config = dict(
    num_hidden_layers=12,
    head_dim=64,
    norm='rmsnorm',
    norm_eps=1e-06,
    init='uniform',
    beta1=0.95,
    decay_shape='linear',
)
Each number is 500 + 40 x the weight over the matrix's rms, rounded and kept within 0 to 999. Layers, rows and columns count from 0. Numbers have three digits each.

# layer 5 MLP up, 512x128, rms 0.0692, rows 411-460, columns 0-63
459542540511532472565516502474571518502541565503518481517518518508464563481445499525363509523495529463477516484465514462485551524545469521585498510499481500529514518449460480546454477494558500
609441549546491501416449493492470530569536546548536533473419535413522484481454453534435477478516522475499483535583567428480550527535531513516483591577518523509465472456527430541460509529442498
567430523477462513554492549439589524467509472528546498509397471525543579589510478498502467539499481449498520526569549540580450469433501448512498537538511541430448520522599494539512511431484443
457505506499448454576485580511591520458482511524481523463497499469497454416566555465435565467506533563528480427429499502508489468442482446483593509598521473574542525417484519453479532548432505
488492478475499486475524463460529523592509529461510468548472482504514516498488465529497470459503506502506493524479505457473500485487503468538583516485460515509441485468511516496493478555508538
584415567416479466457502434560540475470548475502441469475514530633535550495431484506579468477526517535530445498485610502504545456477497482474514481521513553568473459490470532469605533500493547
479476499584454500528526475518489569457397492505490512505462561538514502472541540517527579435534580508472469570461527473476551510447506538518481455546520573506522501435531497528480500550469460
554472456505474511502522505504569498535438509499556566466507502483460471503523493444566501545482497485497487501519533442613423526413518512508479517554438536463559496451526478527539486532500535
450482521556529491533512491508427466545514553537523495475404511469472495502432477530507620473570514526461540496486537538525540452550520465473491430532467489460577577448544525564468486525495409
500437480509517437512500584536555566514555520573457522556538462551549491503479583525477508494493522474528527557516493502466525529479508536558494521478497506516420490521450422489522505528559423
476501443461546542491510525456545471451508459538531488443477531467478520472501478475425579511471534427471464451576528503465504475511547504552551527564543432537504476440485533579502476511507466
476477524517433518565437470511539467524468511479497496484491401493462490505542503491462550487478512503557525469555551500446495523474560512443490496479483493453472533526476508560518534504523541
446449547531609527432532498507533431492477502476525424528422502478462475467535487480499521422430418449481490472473460422471530491450458497535438505465522458492600467490536467551530482412489538
528483532486522482450515476570432468520452490442453547473550514549486489488535530535532493498504513451494498500473537508492571481474504509490428503478539515475507529535597513500572545509520519
518482493497455514547442529554569495495445511476510452482512507487482527507552465511484496503483500491541480451504468511509513509522512492505544495544529481554502538528568503482506509468508437
478516503477540508548534431485535479504548537536507500471520561462523507503523565501507498458522514490558489462453556536510498491532476527429487582529519501490483529430526548465539462526514452
529485518498485480589503503511516463482535496499476512555514522508484439443552489516546513534565485524442472501441482471511550445429489493495560525499450546498589445524545499507512521509544510
480541459521476493535453448453573513507465475552451586477486514478481530432518458450475481552509479522545586488563505489528426433492503490559594488515433568494526488501464592501458489497475524
491518505537464471502491506475459498517558445519544502486465396506542439495485521529483513535502506507532497533565534517483476510521526474426483483467490524484506525485520542534476489449399524
586585423533489469480493504502541498447516475549542550458463516425590481490546560423479507482519435444498483484520571482488555452504465568531537466544499474571527508474473497496480578498508499
544529497538461512480512472468528471514501580486501438509431515508427527445482483522493438441529519466515480493506584497545499509533450425526508489576530522536493475500509531494509585467446561
547486505469539465491521497504519545513526476547499505436532458542479453467491516475553467484503418498515532548487482438522538437576473499513439480450518498572508519538544527502522485524487504
481456497463489425531514512501476597519493516450525546500533485540516555480429534476444527425540426478482512510538505478415397493508519527491485547493468434496515543447450581458610420475522455
476482555483473497506533437453484479510458476492463450440507549453541564472550506531613507429495494571434542577558512495502505447525496456509491501510544539490529479509471496510511529563500506
543516475509482522472514488493516517515511500527496496473464479498480527481507470525505500484500496494494534526499503498481525482556479476475511568485485495508507490530506517494454505475506489
527478513473537488537500510447514507455500514520522443466482498514549564517467511513491506415468423522522508514462455496512498498535464499534470532490542509476471504498522572485483533470506493
546462474496535541446388508511560471538456497565493526488525500536484512521512444506527507536476454540525527409541455420556529562523567547468453566538454472517515502476526481557466509548526461
551508457542578536537509499460535476484502433506519448517470523484489440504475510492484524487481498462466516484509469480521470445488554546429526507551547504532503481490537452521530530540480511
534529458477481508575520481467479510475502520452491431472593570533490520469469529533472503518518509516540505554496500453484489507506503426530516491559482482524513460469482523572467488500529514
562482551520510559454543523536496482510461480484563465528467450497485442500518454492532449554535529505465558485431503511492553498490566502532462502463524471440470460493540561582509505486493510
495486488507516464461519452519443450503451450464533498482578447537430514484528577541512508474451527457477497502515482567450478548487529425497438529500557419519514449503438502471450488509526585
547526521480534527446482499555585515478521539506555381514503410526439508489539504523494538504428564470531521434523532527508546511442455480452496540441541486451480539510487469476520504535479572
502490466461507500509459565447492572459537480422421508452611486517489567489533477466534465456503519515512493485506502522485516478457392488473521514494509510533479522454498521501476521498517427
550392608494464466496520468426451527512483492536480539499504486560513587576480472445499493489385520463592561503506506526486446472459570433539457442517459436519520459503463582480475480425557549
484544476526516495562503427436534541517501535436480539524512469441461532470522554431496599499513448546497540480516549537492500498402456442539504560498528439447520526460436543489507499576536432
446597448457424401476499481522495514477468545509519513508442459512455460519575557513514487481576563469484576558561517483480533481489532486464477497511488534481407457414551483484471408514454491
510535475512448467509534535558484492497516499427448579495522489535560468486503491509508502488469559476429520479500519526491534508531466449469537460486464510501484480538515480471515526464491533
468531510557490461515509537483502519504439482491457497500536532466504462465452520497524488507512449520514485531560479475548439502456577498517452499457477495505534476468527463509530577486547449
467527546542513528471520523469505476473429500477514483432426465488486518480503474470483432521498474456460568559468447465553467503492564470475529547488587481515477496457488499498466461525463505
544447529597502484552476442463504532489500481501500451411467526498546514507507475488530494472455495446473476459531477518515525447525564526462472482526583544482527521463510471517518455462545520
495537492507491473466474480570502456480507458531531517449518445479445490501411438487446491465501500499513511534548510516436457511557541421558484456437459542567446519478512464579519436496416514
539526516502453517478428463547552531444470439538540553512504441489566519545488531454515463447463508491488473519493478469558495474504521506500524484497468501562527432497482517563543567611503519
447541504518531502501519473466499515507444553524460612482458558455440431559515562541470503416472498388631495518500515548515524412404478516535549487422458476455544500549518465454438491523428501
486491405435554497522459536449521533393462536481613525480487529472549461476515478505536551470436507515494508551490516502509584442422516551480489464543519491467550475568507504541427526494451416
474485526522490518467470484489468519592426534494539442562436429530469534520530497479483481474450480493555485513474454530460547493498415517446438587461482469527475578516494420477556559514502493
481475521483573495512604461535563410511479536524429514471533438560432537506567565533579570450472491525463555468433479492504431444505568486487455546510543465488461478502495536445485541473479504
596515569505473476501480481441526492567469509476491377481443607484519485519503533532527493506479481516501492540530546528461429537482512452534536481575491508542441498509495419481538507519569503
512538565410461450586482465494490459524582536427442509559524532555481470460604530526512505502522553508463509505581499541488501470561466460513459594525438496507530429507531513574458484538496503
445503531530445500506452511443558536475489479489482520430568511544481421487488561495511460501533530502549562518539561458480620487503487444494499494520451575541530427490557504490472552491403529
530470472494472561535504449531502413435497576517412473437517461455372516542523493509471596446480506576497469453509549544464514538492518559568505397501555576557525555454526532510557475479503524
# layer 5 MLP down (transposed), 512x128, rms 0.0695, rows 411-460, columns 0-63
521501539500502452465486510455486547447497416495460563474449528461558476550498491562567507556531526483553481448556497539493546479512561574471567494539589449534522532453500487537476513466470537
514593473449526538629412493406582550452482534445490463528542449498471530472551573486506538509442575573567435483510518482478494506588538501455520450431527530489479453539507482561496544554527533
519494501499534484490429458553502486429522441548446379459474551496466531545517434529491514475493511490558504467464498523562579558448495548446520571467577424501403433516444530495428477494485433
540548474553529491501488432551426499570510506460531473534525504511548527598478507517502486537478463482453544545548491533488523573558505538528427512487508456424464523489560514565476458474561532
502458534538521465512489564489514533444505472537504512499534494463443524589471520518535536487509453465469471472456449523553479487467463549441537508508528530472480499506479518492448469474439485
418586540567491543528469510462519532498502566515576510526522475393512514564582559524537484452468450499465536564495418465553484516490539533565504478509437455514506574466499526564435466528598506
505446505431492506525502580518519515531542559500583573526577509461458526488515484508488557530476468511522498512520477494498526481556528491482521540476534470507504529600402473518557470415463564
448550562508477482509473521487499597449603565447450430459571491459371466491538540580428540500496490547538533534487512540474516458485444558528450457541496423540463552542499578478539484426488458
576464490541494491441487555473547528443433511454436492496587520486554510496550513474458472513445519458533495501497509520439489544519466472522533557464523532487477437518441503492525508465525554
512535525477504540546478487567528475501494491441519583485472499465472521484476419478532521532499521503468407510493580444500510434427525510474511488537504520516553529541580558522590529500521563
522519575521475495557471479526487514459492574414477574564537528449549502476536531470573463479525482529562535538458479586567435526520492530434515418447524544541546526514520452490480485523474575
443565456527518438523484539478453501469522513491475517480473553513529456520509461495543515524504533479476492507443485476568515451485444481521488536491504493508526483478524431483486473496420461
511542483508443470526459543479455544502522500443451595472506519536554567478443514442478448562505599522527506520533551499489473480530488514516525486470543493486380545543503509446482522554462480
450501497507553539510507593470543546492462495472549453549456495544454508500455468504511497484545459523454511522541497514543468527513476505568528484507428535546522436432458510552527456484504460
458561501476506472511535508478460496477526483488488516492514503517490481581501593502473458457482486595489462544528516519536547549464508488506453508448451567447504494514480479448573495483474570
507392445397470459505494491535491497506542578479576491490485529506513521523534540501433509508568501439494471403526503470482421552450471486565499488525509536510501447516536559488542540535428510
487495478497534523449530505460462493525514500521527456476539513504504567523465502458471460472452478486566523462528499542492471472542503509479487529496538450421392567479486461504456480533490507
463453492505495505443512563542433500496504509464545431520530494525450467494484536516552527463464540523448405507496559460442522541447486497507384520551590467457503520515593446454525558496515509
485478492465504530507512460528510496446439543495504545520537534450447561473562504536477502487490469512458506497491447509564513462450486531585466510540518518537497503507496460459545472527527500
537462510518567498485492520490556564541475539499451495525515470508443450544485516613548490498521489511495496431534493539529489429498466420504491529511493542438454500529459540502514484532547496
514514535458566473536491526503449536517484437521501561460560488531560503510512491471498542569482513565460529496502439529472497469529538593502498560425505495481557526472492509520506429544502497
477436434552451581508492469509422510454513545460509482548493550481465534488426458464473530501528585525500425484498472545515533499439513515485531544560473496441457477456497454479521460463484537
483526481412540500408505531441536422522489412525575513562483527448500486459575443508637543522519563603486491539501541550468469495483456511526463517426532546519476531592587446443496544527445451
501544520547494504484476531542494529479518539482516556501523429506446449462478508535442549522545499516496507489463511529499496506432491494524494457500410490482538445468563474506433457432495484
469477491522476501508485528477458506498484490458522498507498499491507510511495519490462492509474526505502484480477485509523504481489535529511491476464496478475475502461505479487535436538499503
510514524459462499465501493478458485466515462515491537489474488472471482467534479507532520531500545509514492497546541562469511466477525485490533480521475500473503545517510473438519436521479487
481454602497510536476592477568406482492531565488429463532483525537456528521488493559512482417591521521525488538515586518479518549540437495518575401501547466511450545532455470464536567500532472
485541496480422485439526517517448494513451478468516504470492466491496507465480463516541539492483560538532509457490464501514538468470513493475414448440542475545522529477496548560534531450498466
423545504482449518457419472505494492490467478469504529514449441491452472482540483515443492586478503538468419471536481418509586476467521545491487537525508499481517503501538516485463490465498459
497494467531506477541493440489504474426583536502489535486522527468475527559496553540510550469470423536473444504471527502490469439440514471459447551489469492529532542472486452425504479520490544
494550429532537516528481576489500453509575516515506518447490492556591552466507397446478479494502532552496547519514513449492505454529496489464536544486416498457497525502493550466502496499450482
472468538508536478551552453439455463585526419537506500480506516477514492495529542495510489524517455489509439578515551487522550480507572519487438480482450554557507455529525517480511479415565448
456473539495551449552437481551401488551482496491562475518500496514429488502474525463382455524506505429505555460529493447400498495561509402496536500450552487454554471530440552502476449522495537
469581398518522558536506447583569411481511530472497463502566465495485479455527535538509533478571524490414452482466539478476597546515465500457538510501560569497520568428496467500545544566482517
500515561446573506452448566521484499493511494540471490464419454564588450531494487545499516473480481476536486459490428452470459441541482484438571492448474591567496530507584554501556540542452489
511468508481538532513487522431504515463512493495503518516511561497508545532387519512539553501384481475509381449470491439508483598470522505562506500542495496563525483579480470501565472485447527
520450509455525499462534475458534474531496509526466525527485573506428483494479474484514467457480518506519505467523446483505545490478470493497536529474510485485531540501530475566521519485576443
553488527481559520505464553496473484559487464546524505436478475550486507486470491541529466509515518509479543458477501527519527457503480509489477519521470457531501533475493494505519451497515518
485436419501488481489524530559487504417505404548527510572540540483462472460464498556490518472467490500542514498497552528505539504490469514524408532488394572488535497521450504467486562514474520
541533450503550407436567501485561444448524541533471554585580533513513475468527457572480483473468470485439478509485515586487473485490546461507530511452426514521443463473502495465412491489516521
513517497480522484552536506536545534476513577492502516500495525529537534527497488566585501461437474512516531462521471412457459528478494514411511503514504493477476454546485487478493517476472465
460519495514476444565523495489503517539507600425516500469483424508494444466526495528486478575520475549479534511518530469482465494508510495554449520487529503514475488443555497419440463426499474
563520482459470547583494540487487416480572523540518502452496464537487496446441460513506540468474495644461442522497438467492471499521548571556409519536529483557461509488527498483523482508594465
528502608448468502471522536568454473561549465477432458556530438495530495487487490490493515515606499446525556418515494548447460491597489485505510506411563478555486546448451516501571525554478517
480523559453444381457511513493492494462459510518508549520483521513508481510512489486563577482503497537493501442543479512592404456532583560486527384485547472527497557549475502459493430478539494
568506507526401502453458520478447561508519476477523479496472540501596492488448477489459480479508538507563471495568543492431533503505449505502543491513481467499539526470516463558509476477529515
505504553477547479541480481506480526499504501571515503582572501522459513476487506480457512533511555561477585537487488536450554530534553521516459518500554483516527460522402544460490503529550478
522497559559499521418497469501413545496433457607557569421448489503523522446437506507541537560460502521557456452427550522512453495442521490478534448515516501482473521524450530415496479506446453
475506506493523516555483552444481502528436550556521540567477498520485567470503433477445522501487483468398490472474443517475481525512473525487452451464523535420472481520420478504535446481582514
499515574466524516526460554444427594500467490497497474499529500490560508497484506434453500526507459439500490593477513548452516561470477454431496536475447438414522413561510485436430495516513510